config = dict(
    n_layer=14,
    d_model=160,
    n_head=2,
    n_kv_head=1,
    head_dim=64,
    d_mlp=640,
    vocab_size=2048,
    activation='swiglu',
    norm='layernorm',
    norm_place='pre',
    norm_eps=1e-05,
    positions='rope',
    rope_base=10000.0,
    rope_fraction=1.0,
    qk_norm=True,
    attn_scale=0.125,
    bias='none',
    tie_embeddings=False,
    parallel_block=True,
    init='uniform',
    init_std_qkv=0.0456,
    init_std_o=0.0,
    init_std_up=0.0456,
    init_std_down=0.0,
    optimizer='ademamix',
    lr=0.000648,
    beta1=0.9,
    weight_decay=0.13,
    lr_head=0.00388,
    grad_clip=1.0,
    warmup_steps=552,
    schedule='wsd',
    decay_fraction=0.644,
    decay_shape='linear',
    final_lr_fraction=0.0,
    batch_tokens=16384,
    seq_len=1024,
    doc_mask=True,
    train_tokens=155000000,
    steps=9461,
    dataset='wikipedia_en',
)
Each number is 128 + 24 x the weight over its row's rms, rounded and kept within 0 to 255. Layers, rows and columns count from 0. Numbers have three digits each. The size before them is the row's rms in percent of the matrix's.

# gate: layer 3 MLP gate, 640x160, rms 0.0921, rows 123-151, columns 0-159
# up: layer 3 MLP up, 640x160, rms 0.0906, rows 123-150, columns 0-159
# down: layer 3 MLP down (transposed), 640x160, rms 0.0842, rows 123-150, columns 0-159
gate123 104:135106081106089139158120130140092119130138150121097136154123102086147119120179094123125151118117075111131127151142133137130166114155128088108163159123182136119101107119129140157089105103079092139121124108151078142125099137163108138129154164154128112166095129115130092122114140151166097165153127122127129118123105107108123094100152121145190109086130107110137104137145148145143124096129105119125108139192125122113159140096122097114138132101140115159106117133096164124164163135180104
up123 103:129126121104103100126077131126116134119107127166134160122145146095121087112136125134129185111151113137137125165154172132111144091147080067140131145098105115123091110107135089112115096127100102104075119131126143139171115090141147141151122108078153166126149115149129160136118154141143112138142163134134094133155105148117148173087148150090137100107153128126124149137141150156108116132123117143135133109139089142118192117131172112074112168155170130144127148121089095126157126125170142
down123 103:125114111124116120111094152149133110123107113169121158142147136102124091116133160128119149092103117162119135149153164128122127090135102083156142114126117126097109101123099132139127120127076106120116128159113160140143118114185129130139119113097103111117112101126169149111160147125119125141151140121123119126138152087075099173108192101134152130084166144139120102163135133145127141144133125154158098121169103107122175120099156082094124130156196092070152148132091133121141144138182134
gate124 095:139127104067100121117074109152143116131130127118155120123159137080127108127151138121147117112150111119123127123089161135151149179158165126148128121124109101150111110074113132125118133083113117127120107121168179140116156101152153154114118119120151133132151105094096108128161100087148113111147110097118179138126152098126126126122172097150096150122169166154203118130111165144111120144120116138158123104153123123094112164136127100160112131118110124154106084130140146165127095081085124
up124 095:116171124155087111109115141155134110135132161166154109145158133116130079143145118098146128098127127082118122132133139199130177152119137088180103145136111074154132142135118144147124142074142095173163132137136129140124193105121112151107113144136095098146126118096160125089145089120098120113090113098153144120156164136134111162112139141125135099139158176160141129082120139122120137123090142098152118121141136127082099156109130123135130145103093140137111118173129119112113112086108123
down124 097:120128102148120135162137143158136119147138140161129149119151124115160108103133143117147088096106062121127092113135119130113128121122134119124149126126138090140138111124113129191089140091101126114133142231086107122120137129145116136101171123127118107061114135104121110128164120110093081125085147129144133136147162166128102121158122108133148137156089130134122137090138171124147129151088125127152142089111141120114153178103131159149138166148101165089096126141112167163123142114133119
gate125 094:100161074133131167145163146136154113114117151164132134139080137137144193146109090092151107125178140114112152101136142135084111107129148137146125117096121098085122121136077147140119100135110135190113116123171139159122107131123154134135132109112092128150135176114121113152137193127148112153170121078114111103128134131116112110079164119177147125114086125127121165129156119128093134137089143139085153125120140127125123157130135129126110115117120099081128125185123135140137120130096152
up125 096:096146100113135135124131133114150085137123131146107107118141142157106121134122130140155120125131109113091144123116129106136156170098136135101160126162124106105139142119130185121148089139162192116121097136109108169109124151121093106131105123130128158131178156149110102138143177128139129150117109114131130157077143097109127078085143087133104110152135136147165158136142090146116171139109158095150176123114117126094120153132118118160110165143102144110062096153118079171125095135082115
down125 094:149109102164129161098124133183135150203120120137105119144142093143112125127119104110125116177122084120147137117150100146136179147125121121157152145140118130079124116090112120147138084173138170130114128134066141148141114147112166096140104112109145157106135134105104115116112143081129125139153064118119102128080148089108132104095136109131127140129104139134125140142098157170148137139148143098097140115116129140097096135136122138128103141161094163139134106164138153141141166195110136
gate126 092:145090116106076110093130170106181168140123119115147095156107107119118143164097139166139148145146101093107144122084091117130094084144138138153109107109169122112127157125120115116134082118130149163143120126092129167137128121154081134123117137133124139118153104098160138119141121163104152102125132150150096118107142162131149122135118161146077144136107124125149073113145176111131137127129068160134134180157129125107139108100180165122112166107119172144120111157106147118152153123135144
up126 094:140139107078134123104155156116132119130136107119153138115128104143080150134105093103150116140094132139105086109083103123134092106124138153124125114115110111119142191121136102165129109179134128089103162126085155154152179105143131144103153117139094132118147114117086138109159124131100139169118150181151125131166151184166122101143152132138117130121116151091138113093155159129141184179102097125140129142141108130136132128139155142164157158118102123127154135095099178120093134159142130
down126 095:163132129108130112114151148089133185137128097124151129173134111094135130150096087144149135138147101122136099069072124104135122085139156149158112125159099136115173123100116103149078114148118111132143146122118145141162136125124122151157143196088094103174144101123115121120134130137123109134146120159160082142143137148142099144144108157155107131111107119137167085143138092124108142164121109119147070169165099132114119133112103127114133119121131139168142175131096161096097138123126099
gate127 075:153109127168147146146133092169106139129111114130149111139164114139150134104135131130117111118143111167122105118124118130123147122109132120102124158109139112143098117077095165138135157125099099167122093116113088134147135131140148140121124116113189141155116113074108157134090138126127111090130116083144144163223177118169138137146102116117131135129150100119114111127086078151122110126126140129126163107115053156149111144137112144122115139144109110121177147135161146177091110157104133
up127 076:116135138164151138134164192092152132136120139149149112104092164127115133095117092154155127103109115125128148148106144154167103134120170173085145108131121126084104166148145120122141141166145117116143111149125110153153097126140096135128119127112091093120139105135146120135168123126101155124128149105123111075135119172108134147163085131113141110115095165131166148121117158095119119185096144161143121083142164142115147103121157107145142115127102164127105146126124082085193122115094122
down127 083:134100093136159143116137157114142122094150124159118116110114090103128129160167144087121158147095113128144113155135143132126099101131112138116077133124153147110074091147098097145146156112124165149130144029159143108136139151154115143123105114138107088136096126150142146114105159113111138112118128116143103130129089130052139128158110081162114108121158153149122135123138107138133191141084126135113096137132174162140141110132106106145147157128114155127119162122109162113166122136145116
gate128 111:166175111102115172144126120133110114087080118104126143106073166149148130137095143100103091122099101144137185122137152121116118107113131163138118148123135119144113139166104166162080163128110158094099123117085103113108133089165136136112133115104118118140110138077122111112180143077135155169143149126164138148113172147123177104134120160178127120138136120145124109161134112135114159085137111117136118126120087105136133108128122140122145163127159109123135131105090133128168101122099152
up128 111:106072151138143088121131112130153153133119095100149092098137098081131182105175099080170154155149164130159096116106122115109130121124137127144132126130134126109115101084140092137158143124118120170158110108149143146141098152140110089112126166141135150147116092127127153123085137187094125119133113129152110116134127129114090148088160075095147143097171127159154112130148120166146134191126156156105132130162111116123132116133128103129123117159104138131122144159096152120136155149172122
down128 109:148126155135095082126128133132117223137123126106115107119102114114130178107139135075133145131142189148110146120113120101120139150135126122154151122133126148114096138128133126124141157132142122142189095021097125153112130147108114108117137168079120129141163146113109153142109127138121137128128130119150111145145090110135104136115126123109145120128157124141153141155130129152114111141117161120111130151145109093096082086140155106122105142145115110049106147162119135100127166141134127
gate129 091:113106171125144113104137114110136150085155144158160129076126084143144091083163099096145122088124145123142141160165159138121141164166071121132117131106092126144176137116107128113124105112161167124177131139173157103139090142121143127146160117071143119150149094102126135130116116128145159116144121166104168084164145124131101145104134128137112081118108130104128145152150098103159126113084089153128117099140165164103142116131129156127142133152111115138118179136141121119113109154134117
up129 094:147139102155176125156136143119167135166103124164097155148138124099097145155108120123123125151144131168115158131162102139155124062081173129128119135128146115095150128142146123109083113113106090115132111105148102149094133125110148150119132131147117128111111164147138118119095163149151132141119157078126095140092142145103155146169142106132116171133138161173132091116079153128152118140173119101123133164101106096134067104118096141109080112106123110122162132151114119144127164104152159
down129 095:127151107125124144185148136128140111097112154129083170114127139117119144133111149127131159109133077150136116131113136109135116109100145172128120134115127089103128085129162100083120076123081124135106122010123120146176127145124152140131121139119098101108118152167149123139103167142130135130118124057151113136124118096115137130158140155125133164134143142148120103125109127106114138145180160124114154192129138114138095138123116123132118133119146114142121136201115134105119117115120120
gate130 099:124133100141163156093123150108139110116093186138122097170113111116165153130070113140114075127086150127125110130095152151104130178111108139120131164148171117164156123141123141099129130121123138119100091130162194157104120117091146144147111150152108105117104135166092136163132115125119131118106134130136145173121154087139145160118126156134151085098148122108108170114132156091118148138101088140143136133110136119105126165135134148121158070144152113118158127106095107160145146165145153
up130 102:096118147098134147099134116119136142137141165126119126119120126110089169103138141137141120116103137124097081136134106106203164120112121149140157124141117115101141153195118162076123138131145137102148144114150126112171137155166110120115152163127125120118125101131108139159142146109186115116083117150101128124110164150127119075099114126089116077169112129138145124096097114123157140184140100148121181151167128154124114091153147132087151135102103154117100113105159105150126140127111153
down130 102:154078113173101116121130108147139168167172123122094127110129150108149109128149092117113151125115116091105143136143139133164116070138150119128202114111112143083157110114092112155171126112168105128145119168121133080127101186135135127133091102102140160056123159134109109131122132165109138145169120150132104124131108153114166100140128085090111130121138156122111131151140122139144100111137144141106144148167100140149175123149127101128109148098148151110142121134144139128117115150094099
gate131 100:116129118164091158113102155133160139120114139104139147100112123132112140127110175081160097146116112120081103130111104108099115144112078083142147102090147162152120131081166149129135161126139141135114081126117128154158115130163168144128130147107111130115089126124136156119134160111153130096130146162095159126104124065113094140115143104147127155091161152139078162133124121082146113099169088129095116124113137145105159118123157106167131129099161130145087109165142134129104127163159146
up131 105:144130139116145097167160114133154133103107167133132165139116144102099120152167083157112125154099155148154134134126176158146114105110090189111144116123137109094106134150099101113163123119129145143157161100136175151119138125127109145110128124106143071122156157115110142133091142124144152141117150142123153115089118146119140155148148123135160147133130111093145113102073150117111109119105156163135168078163116139134134093145069098108111075184113166136141133103140120122131100161109133
down131 102:147117157130144129156139098133128090120126125149141142127132139144130099135130090154118155108124187124190172138131094124141128068140163159125114151141127123131105140185135124136140144140091110145158142037138120120127159122097100104171144116123112129099164134127088124170109114117120145145146096137112123131153100174145124096129142153135105106149123118097146110121147140141096139131068134146116125150153125119066104111116110114139114106174121135073129129099150092105161139094129108
gate132 102:153106110098131088120138099092137079133120110125123102103132130113098169103136159097180162131134119147085129107097118141143148131152113140075131135101133154189100110124125143162151091135150155176112154105093093155105106155094146125161160139150109153166149123125137085123135142125146155130131114138101094157123134128105154100101146121153124123143104092107106098103151127148130138109090093140103163143127168083138145137162096137138136081099130115108101121163134114104172143099141130
up132 103:138151154138150131090108096166113145107098134113128113113089111091125143085114109150146142091101130099149117181123162163080139109120102138118185171148178069102116150128151126124124157115148119082117102149128134149136161101127138195139149132156113154104120127112143112156118137129137157132128132108121077134112123142122140107127099078148143107080104082147121126143123111136160171132110130135081121132169087106117153102157150147116121159136098138164126126123136123118114148149127091
down132 103:159158132144156079148133120136134098094122115136145131120141110135110126089123095188126131076092167124094142135129123151118130145113120111140200143122155075121107123127106131102128117154132121087169103074102111141118148107125109159201150131156150145136153112131115120157125121102109147115123157073149119146129121127117170115128111114131187147119090129156163130134140099141157163116118097128129119136160138105125114123182130086139099143127103126173141150101103121105135117107085149
gate133 085:095086111119106162118166141181089138157061095152106100124164113162117097154136131126173142113147149104132168117101132130121115125112169133136075164102083127103149142107123147122149120112152109146125124121130124162159144135133093136132179126096131125147134155130099122144156086131086160168113168100162115150150145126148146113134138172093126144087106126137159140141117131134155159104116094139115122146121150112078143109132144171142083156121153104091156171131136130129133138129130143
up133 086:111136118138101141165178154124106161157112083091139125089147127127142125104152125117124195107149132142124131193182119118038112118110116113145111128155101157084142107115162130151142101105170131157133117139151106118190102155129070113134105146149149118116144134134106127118102135132139166130099124100118128104120127121164127081143090148123131121108159106132125121148122149123105168151093137134131129143120130124146166111118135125166160154124106147130128136165154103105156131099153100
down133 094:157138116124174146115148124111132121151112111113130153112122137059161148124126122117125158115151165125136111165185104104098103091153139094111127110107135151085117143158131131128168109137138130137109110196136094105125130128123125103132117139092138121144139153134152145129120133087135118166115135072109116107095090135157124139113106124126121134106136127133106089146160169165078148171098099138120120189116134159149098133100103121126147129096115160132135126130151127133158130138213083
gate134 095:108127104106126139111114100161117125099163092101135164100151166149122107156081106085129088123090089111104158112123087154123108146111164092151139147116115125139130096158107152161107114148149121138116131156151136131126137125139123128095147136151120100143107162153136109129133157141108118109101095149127123179078139146117089133134145152128180101169151130114112092109126155169124073118093173127163162127163163119128121132133114065116135165126124120129132164119146128143121155169131174
up134 096:096119117107145089120123128139152148123134088148136130103097147157138125139169131115106117130096117102124099132134156131146103094083171146135116105131130099104135158171143125114131092148088083148155121135127112070146141143121096137137161148125099162123126122163107128066118123147155112136130159141150150143073129175123137138104156119126096143123115108133096103102185163098110149144116146128178114140170182087104101153109112104108142086178113160131119168132143113132125151107134128
down134 100:094129111120124128131159133111120123114149114148147110144125115057123132063138174104138086112134047118144123139155140116131117097135141156142165156136152153086138143137123113098141103112156115137138146116097099134098153103140114137122159166115118144130135125123105146163140110106120146115151157140141138090165130137092154116115146119121134097109153120136138111145132127133072146103155144091129118136111131144113187116121081159099127130126123143236144117156156156126105141110096124
gate135 089:129155118117140154117124123128112135164146176131149120149101130097156117101141115163111073130124114096150188186121179098129124121116131150121134158134149173123106107136139163108163110127149096127126081090123136094105116152104131124129148158125099156119134099130133096134125118130145093113189133120149154167159154133154122080111111132092135100135125161151149133160131123140181144091119118133071117094147119088112100138109163122108109111119102101114141156160169146119125082120153113
up135 089:149106111109142180131165111163130094157111114124134162109127115084140150115133199111145177145108094095095105117152155094111108130072172140116105144149113174163104131127170119137147138114116129127149091112136132142146128108135099104133123133140134109150147105095139113104089126091124076124121108133070143100134148144119145138106148121107127103142123131122061097130112173119122133146163110141137116157113082100154128126122145088131163120111135138099140145144118164152132169150089145
down135 089:164125165097136156128133114140116096109149147124121138129188130106170131138127151086105152110134122109125113125144127135138102121069130139134147130158112149150118126108129117115126087130127124171159111158158121135142111130105096092142122108173168116170129150069188072136134126062129110130130127131110111113119155144129151142081151158129109090135116121108130104143168150141162157163154134143100119116107110065131088116113131104156099158135110084081103119144120155159132135145138145
gate136 111:138120116170113117167144131133149144161096109119101132127116120074138085152137159117144100118120151069103177127059156148113148120158105156116125143093104113118137114096134128095143131141178164125118099131146154124147117140135119170125122118111129123092079116116165134118132138118176126136137096118146115113108097176091124159110136138132111163121124124121126158126141153110107108133141101116094156132123094132127104089169129123195105090120130112138110174180132134161149138115089094
up136 113:120129111133106144158166133150129145172089099144116116100102109116146084139168149118144092094083152107088149160112136161091159112164142141133108157128112126126131114119139145064130113125184143125110133130145109109118095147123121148151150085121119158099103154125161112130120144114186123152148116099136115111128058140106133115123163147127075154177103107135087167139151131143135089161136108120104141122128088130144099113150135147152132108094111123146110166173149159123123122125110112
down136 105:152135108173154094139110118132138120136108130136118111125136157135143126078172119107157116115127143083115154134165133137106120092146107166114130156099127109108104138117086141095130099137144142139100128231134148126108127098141141145129150110114145153112134134077149090144128128128168145137137126133116106125134145106074111161153143138102137144108073155152122134149112099132124108135139119083121100119128130118124119117161124088132093117111105121203150163191146162155120151147113093
gate137 091:154133102159125159143107106130110099122154159102119158121079138097101138108150098090136095131079127118089126099140113164105164143176103167113162126124140122161098159115133112151126135121099116133103100139153142138130153128127125161120099160111161083132083137122102081159138170132130112121122131148110079152127093091132144125135123111133162146124120150054129130137131156097119094102150119164143135116107114139099164114110123132158140121122098106131111174115175130148171172135149162
up137 090:161125148152112167175101110126113101130141124123084132112114124109109153145119121120125168129078168086093148140116108092113157122143113155105181131138142128144135159114132131149112182118093148133134156125142131146127145121112140121117098156090107147137093113129128102123150183143153134126104118148091123147136117135145121135148155142134162121183106139055154089118118140101134087100136107187105120090153157114073139111121181104142135115134120152125103113180142131105148106163111129
down137 092:141104166109155137147122114140120109101133156162102149160086134122119129153118118108123152105121118110141100113147106094138115123122110107054151123127138108130115158117159114155130163148132140133106126255141102166124140091144096119158127111099102149124114172142147109122125158152112111089125121150119111152107098155122113117159144134124174128147099157137123099116116113115134062127116117174154130118146135113123100122139123147135116139176132145068117132139125106108153110153144122
gate138 108:157141157125156076126109127149149108097130135127135113156115111143110097134146150089153136121158074154140181192135111146124127155121161092102135137107135104116144137133154145111149120134151099104123149114092126123155104158094138146135116105132146125128134104108114089102130125105162123131135143131084121100121117135111077145086099100165174124095140111154156104163181132157116116123155190144161128120132170106095128131154104126146144120142092156106086147120094130115135191103114133
up138 105:186123123171114106134136100087125111119083141108105129104105103128096077151113180119142141129154093132085131160126103094086116156117190112121144087146131123128163090141118174160105117129156142129118147151094127137119114100116150149103143124152181153156159141139139120125150137109155114143159135116085082141101146133118130148134142093158147112099141127124129092150187086115122115139139136145152135135126129114111140165175097126129106111137100163103075111153101113125131125108116148
down138 102:152127114134167108162113089121132144119193147139125120123121158108087112160099126146132139140139078166144156130144085144097119121129178120095089120121137114125151105143138157120106153158163116130140133214095141107150090146097103139122134096107144130134146118110106109114128133075133126120146129129114091114104134160105108141138125110114155140110112098116148129167156144129117115123148111139136118176124163142143166170168080126165139130087119143131104146099129155119136140087070095
gate139 103:116142100154164140139172146146154113132113104114156096137126137113118102159163141110183115134119140087147147141106119095155152105124123122120100107125070104128098168119124129122163115155162114160164119085133177119112149122190142131129121095157184108116114116119088140139124148128140142141118070111153119127144169128122080110094172145143162096127138128148146105126101119118081128134145091124147145113115144167103112118090147130138102107120144134138086144143107110094103168169153149
up139 105:156088178115128157125090097127138127125148105096136123106109126162172135134132117129099155091173138174125140143143134138101109172137109143137092082124135126113158102141158138166161155109101134141116153155084094117113142089095120125113119126138140126135137113137161129110138138115103131127167160144083132110109164106132179130131120115107068164144117155138083156093116124117158109132116115147118092130142105095083154146141098107116147142186142101127177129087122161116144110110091145
down139 108:105115142133127129109111124064136169108118125141129154124095112140134130118121099137111150104118079124132103142127100142136129147127140129127126109118167143120120106128146141153163138092128153130149124016135120145108099145142130133136121120114124105191160121130148123089148108076127134134158133124116110132106150154137125108117103115116112127131114145109139160146192157148146137101120129106145160154150116077135135142128123105159147115150089120039170138087164143128182117124103127
gate140 110:112137077135129117131154130137106100159108091069081119123113085138095195130159119063161110160126135134138155096145102128157147131118124106142106123163145103160173145143154126098124112110123075133166117122133109121081108146117111105143137160094110123148098152159078083141143113146148127126147115148136142119154136163146161123139117136161164096138121109164156134160112125121118119120125132193123139133134098132094144135150086091139129106136115131148129136154080150104122152143144127
up140 109:160121115085160149107128107157129125138153132142124161129151098127112146177123123135135132086174101101117136141156155097150118123133110101128109151163162166169099123122147123141125168127110123123141105148111087077091114161142180135109144127116075146173123158122137128138113099149082124145127119106153168147083121140136173106128114091144168120116136112138121160139179123141121074132110061103123144099155139128133163152111128110090134148144114144134093138094101133115135158140140160
down140 108:130141127122111103151115120117118087108124112107142112124122128142091164143132112101140097133141090101118087118175100106127145141167085107132114137141176149143147149114142088124110173139061084125137124161127106137114084153136171118130140128122108102238125101127113125141104133158117119111129154127143160139149124143172137092107116115118152125152132132133141179101133086122116109135127111160097141155154113143126158139149090115135119100131117153097116164174120105102155158119155146
gate141 078:113137138073156142146122172122117121150131100120110173065119162110126117136106118116193153165124125095160075125141155112160100138139112122098123158115108147143116172112131136104133155118127149136144136125149138117100121110119123119072128144124130113138142115126145116143143120136103117108114089128141110158093111134092182134159107148151100079159173126154133099088074133125109151125181134087111137157140112119111116122094142155095159130148105153126180119121135132163162101160115147
up141 077:097155128165118110113150149103121101153121181109192130136110147121076173149121103138096069144146119125095137148133135134175137117165107087114139104086135128123128168140167140127105097125131124141133147160097106138102105136124089115128124122103145094169160190090129100108112122114161145137126113118119079163162100113145109176149140165151130164108110123123108072147128160135132124093138173109106124141125127128127162114101102130131147133142117130110095155123110130097155137139102142
down141 082:119097142114110142161139159143101086129126101154100136131167152110128146073118158132174108135142039140134089143097124106133116134124129140147107122144160113127151132121107150151179165121115136116118143135114104129112155094170165126155121110125125146079112118117138156125144112135116099170100171129117087122103125139105153123171129120123151148137136091147098168084142109198148149096136136142133132119119119129124111091112141128084148127124118073123173143154123144111093092154114123
gate142 103:153183102141146138113111096134159095114138107092126097127106139112141125162156113099112127114154122078086116123130106115139158133134123153158092157111144128155121165167119142124089118150106117087134150146163136118117162120125148134110108111094129177088147128117132122117135187131137177124118083137119145146132104142148103131112174128121147070090129137136074124163148122124111140143108116142153159118101153132100092165124158187110122143097097159125122100123113090156095149128124174
up142 103:109131103107119106139174180149140178140128123156117115120138146106154100137145138133141098140123137134140138098111125093095131123091112089106136133103153165075143118107115134160138125112145109158166147141099121110129114106122142119136118134156160127089120117086100150128060091148168069151119125111113133091165145147124175097131147130127111135170171131114180134109109132116106105102128144137117093089138101143151181082130136131143103127105175130117118136161087154119131170140122104
down142 101:111111109100090133126137156144115123116108152139127139128160136110105124138145153138129100090102202147146131112112141146104136121127134101105124145153135139102147126127118130123132104124131135162136096094119139118167129111157147128146095147154117097049077109149117122154125118143172114136094100130140134126130133130130189154118130129154117162114127134118132136133035148109113104155133185153131093116161109159157170100113134106137109134098177132123142075167098098103105165123141124
gate143 090:139108080140110134154137121193108080125117135155111096181136141129103149100156154111132136156145103108157109153125073137131140138130125123148122149148144128116150149092149122137156127068171143182136110138105132114129114144169164139074140146117142117133133135138137151060140087097138135117132132122108108139149135075112184130154160136131134121107111147129144135152139074164106145142126146129120114151150162134118149123135102097167103123118087122149121166109132188153155152120109135
up143 087:083156160191108129143124072119134122157133149117124124103141162112115137144087135113158132130096123106096117141131127117120117154113154123133146125120097084122148139162111134190124101110176146145093123159126131120166142132169096139129072127084098116102112108120136113153132104108130158076152133098115133168117166114107091115062094121125148142100145129106135101135085120156151133121110124189107123124118140129103106154143144114097123173130152119125149125123182132134157109109148107
down143 094:116119163113182153119117100167126163080123145151081131109143122119138076141131167134116141104113108133132069154131134132114149080119115130093120103113115120130109120117152155164155132093112146145149133039134097132155151099132124131149128162119139131096100103114167119151120139072178099105149152082153153116145122119088123162144095127130120157130134102146153110136110147137153152113142137151153095103116141101175122143129127155094081169132113103125115137113160141158115124121132122
gate144 089:117124136076138125154120127134127124113097161139142132134136180122153142161100112141101133129100127151119110075107116198134150128123117147173152143109165146129142148146137114137141141161091107147092128086112134092099109133133133138180137122130105093135170141154125076145140101116127138153125143189139138145128172142122152135130121121103149124098121150064138108064133143108140066106132116155137109098080140133148109136118098157117146077106116138133149126144178098125113142153121135
up144 090:137129112144155127132103115101167130090095112130147101125169130163188133124103115130080144139134138149127105134154145131128132105133154110130127131133185153133095084111112143115128168121063141127102148121125083110127169124100109150087096100169138137118099183101100125100102138149136141145140097102143126199119119075145131165155128107159153129111166112096134156110153125102115070113099130102138129096133136143092115175140167134152150106136122124132149148139144110116112120127122147
down144 094:128121113136133138130109094126101098179113151129125152170128076118101114086143102109138104158128144119157147150171115070098134147166094067118120107143100118127147126128096180088100123116117137121174139132132114151123150116125137085140162097135091169073064118111126155133132172122120152147085123092133131105147129141142125139138148134174142124136123107171141120156091119109119130130135136095144194176139116137126111136133108113150147155131127104118107145125169128134102123120143153
gate145 101:102098159144131122118119116110123109156154133123112130087121120153121126080144147085120114090095110130134095100114089107185180127154138137108118161098089174144107134087109166149139078118135111148114113116134164152102126149125166145149078126142095111099147113152166120101131118147137114118125171137109120099136118121159142093100190103132143121181144151090079129137159127137143167183127125136169143099109101103102141158092143149150116129123126110137153138131127147131113104147134126
up145 102:133130120122142118103163120083139125110177161148128136116097197141124112136149105111127124133133156101126145106159117162173117106132101111148122089153109185136101142164131146137109133119121144110138172130143158105130158118107116164133097096110165127110159156097115148103141143130093081156125113166100116155115118088157126104142133158105103137101145104144119177164102136123080129144110149135142155121126135165133142155163113096138166106117092150090135131116139101109200156159125114
down145 102:173099106126140158106133152082129164118154131138074100118119184120136092156147144114121144131121196118104147122135136109155163128106123102112097111152115145097103128141105127159135127104162144140151162118135174111136123090094149134119120100090168123099155155133122132120125127128128122133112098172102094126134144125086162121092119130096086126131123096122129151147082146086091097142132112137138140170142110140120111159164118135149152098123106152122138128105123091124194158169170149
gate146 101:080129130130132157107164096128135128169143137188105144123181133143153156106154105139151078097133137154081153153148186127112169134139200108118129091110107144121138145138142136116130139116135123129098123148121125105154159134119081153127107103143096143120114145125131147173132138111107131119122160172119115138160104154112175137117111072136136144146126142162129111090116119132123127145119137137113134164128117161149123114139091097154094088104124124115076068138085112093140135118152135
up146 103:089143138134141135115128109124116101174127120192130148147135155161135130150112171155123120127120120102100121140132182073118110166123133151112140109137071119125170141138135102081128115128131119114094120126120128168077135186092116149104091139165139164149126180098107169153148149135145115120162137145130094135122147112131120114123169148137133112116104127122110164100130128142115170132112136131163133121141116150139079121139083116096158110155113132135085075116067131125159109143146120
down146 106:089138135158112121112131084177128132198122119160125126121132096164129155127130136162137099131122198130100127132158132143134133158149179088125141115129121127133126127124166087128120100135120126163100119247139147145152125110099111109116103114131121129093136136097127145121138125099137139113131110177114117155151134139149163117109133114150128124137100128112118105135124116149118124128096116129099087154142104104180148133158089125158097108136099148073107080157102127124125126128127121
gate147 100:113117095113098140115155109151111093140090088103141149156085096154119093125081129104168154116127114095152110127127097107096108113167121149135092142145135119122150164079098064090172097107135102142105131118141150151118145122134139132132133114090172116125110107125142098155127119131119137132135116144166120114135095144074158095143141168150178153125149118100127139104157181122124134137167151138147145140104097157126116140128181124109129149136121098159149186148109150147105132134137104
up147 100:183122115104161086116149105081140163108133118113157114141106150107161107147116086164109166120137150140147092174144113144114152173086137097149097097135129119117129100116169106124130131123115097102152146133130132097142128115093133164076137115082118160101114163133144122117089155164134125143129152110138116115175145137125135124150096128138120096134142184129130117156100151153115113085139160109126116087131116143141102099152116126127147177100129106103184094111150098114120124090095137
down147 103:195143134120107105112123150114122159133116154127137118111122164135137160149154122148113154112123226133120162103132151126146130169089125109163114138111133113174094107122154128122108160151149095113136129147142122106133084112129146102134110107138128105076118117117148132118123123116124188148103154141068117091110133132169140124123113107125159113149131151092102119136100116153119152128144105138120168120115120097120126127137094145142135157114118122044133102107145095098156152152114180
gate148 089:145136105146092151097121135081111181165126125171148111105143155111102133109120130165107123142128125137080150111100124141119139122108128120136088118130134118125098169126116096052128142107145127107123170134104159158064153141116176172139156117115098151106200129139179155128106101137163086133119168146149139157111089143120102123112153125128107136138142128120115132135121159176125115146172137134122143134114127160135095148116103150130136118103134140116154089129106133089166145153110145
up148 091:113091125135152116090134102152123080130136125108126117095157120179146149124111076117137109119144130118163118146126106160086132152130113125132163119136143132110108113154119153142138117155120188157170116128144100114141148097133133118170117159182134144144138102174074114148118170124122136177090109096094126121156141115115145157132125140103099108140175101078092128107105123085149116128123152135161097155162170084106158151113091151127115146109139097152081111112113130118109119135134116
down148 096:117125121105109132117136077167144129115176133127112163099123116142127156157107090124108156119129135134093105164124173115148146167176133147135131161134138136140154134142135171142089129130125136116153094107118108133188106153141105126132122155121104120149115117149099096099150147111118109128123134094098137134161143144171141070097156132127162136134147127098141118148110138116134133114115131148140120109109125087102139131113135115125151113146146125000112123130108138115106126104171079
gate149 118:144160099091148172168126096076117153163147143089149142144110108160141089121110124133131163099138162155129173125161081116110140101151097112097126087107128101101140127104100079140138093097087106127104100119141103116141131105102102131117155120114148119137108125135165163164137170130120183133095145121100138100117145151135159093118112119135086125117112175141112147125140122142178168120160100123136154093102109109112130114144133137121113157154127116160139091167126123096145131146130162
up149 114:149177099132171119158107114136090132173147125086164100128110128112141131098119134129135155121171144140122125118131112119108176122139090130131111148149069142128112150104107123145136132125144146122112100134104118087140101106107143154112162144121117117135102086129174131171145141145152105099113123107096117156162156163135120102098080139157094132133135149100127123119098117152127162171121134153150125098110170077164110078111171132152169126142153111125126124156071095086132156147146135
down149 105:119162086131160114153145077093127132143143145095202122113092097125106139107137132171150176142160093147171119132118088130137163115152143124135100117143104102136134106127117136120091120127099131106147088177116132111140110071134123143120151139093109120088142121144146123165122134148128135106119167126097136120137164150137155087084105099126086109134114128111139155123125130152130151117119110105155144150086134111178128108135131140149170114132113155202127155112098109104157139136106161
gate150 117:124127173137120119104169152121151076123111171156120166118127116138085112146096117097122153112129124126162141159155078156102134131149098128158107163127098100133098136114138089107142100098086122162090120148082151112136128133134115127136134125149128109132152153174166148091154135146165157092151155131138137080138125128169101124116106124111169159167118097142128130163145149116171111119119108165140134159154139099104170121085139144112100139110085124113157115139146101126133122093089160
up150 109:086093120105097169118139124103125127169124097115166117114146138119125095146126116112114136127101066159154133132144111127122070139146132134104112158095128177093113091109115145157167168163125112147148096152087174107121094142094131133168136121136079144154136130117123140168170110113143116138143125135118162127131121137149138173113113145173136119120062116144150138115154110193121181145107144126128125122121124128114108111077073125157132103114131132092154135112136151117111122146138134
down150 102:145114098105112126092138116146077157126152096113111157141162151112127088146170147139146133114126102113122142123108155122116113103143159083106135132094126172100143124130135140156133196165164106095103127130097140109121151128143145120155163112149113150163111122118110133180143149080150074136089117126132145119136091108151107184119126133166113103090113144112139150106134110152076160128120151116124106115127131132123126137106082152142134136130142128215150122145106144112106121163144092
gate151 091:140125142111092151107089091144118094135081133118091156137119132107066128160087132151166068080102110125155131156102119143122080103137126109112125151159115115121106141154126109089098164165131144125119112132134124136138131102138108142137087125129106115152120164148156139110165128131141133104107160088133137155122105111151139159137136135164143104123177140160093140142169128129123129111148148076128131134188116117138105169077136144148174156110134121133130140164169132124144099076126136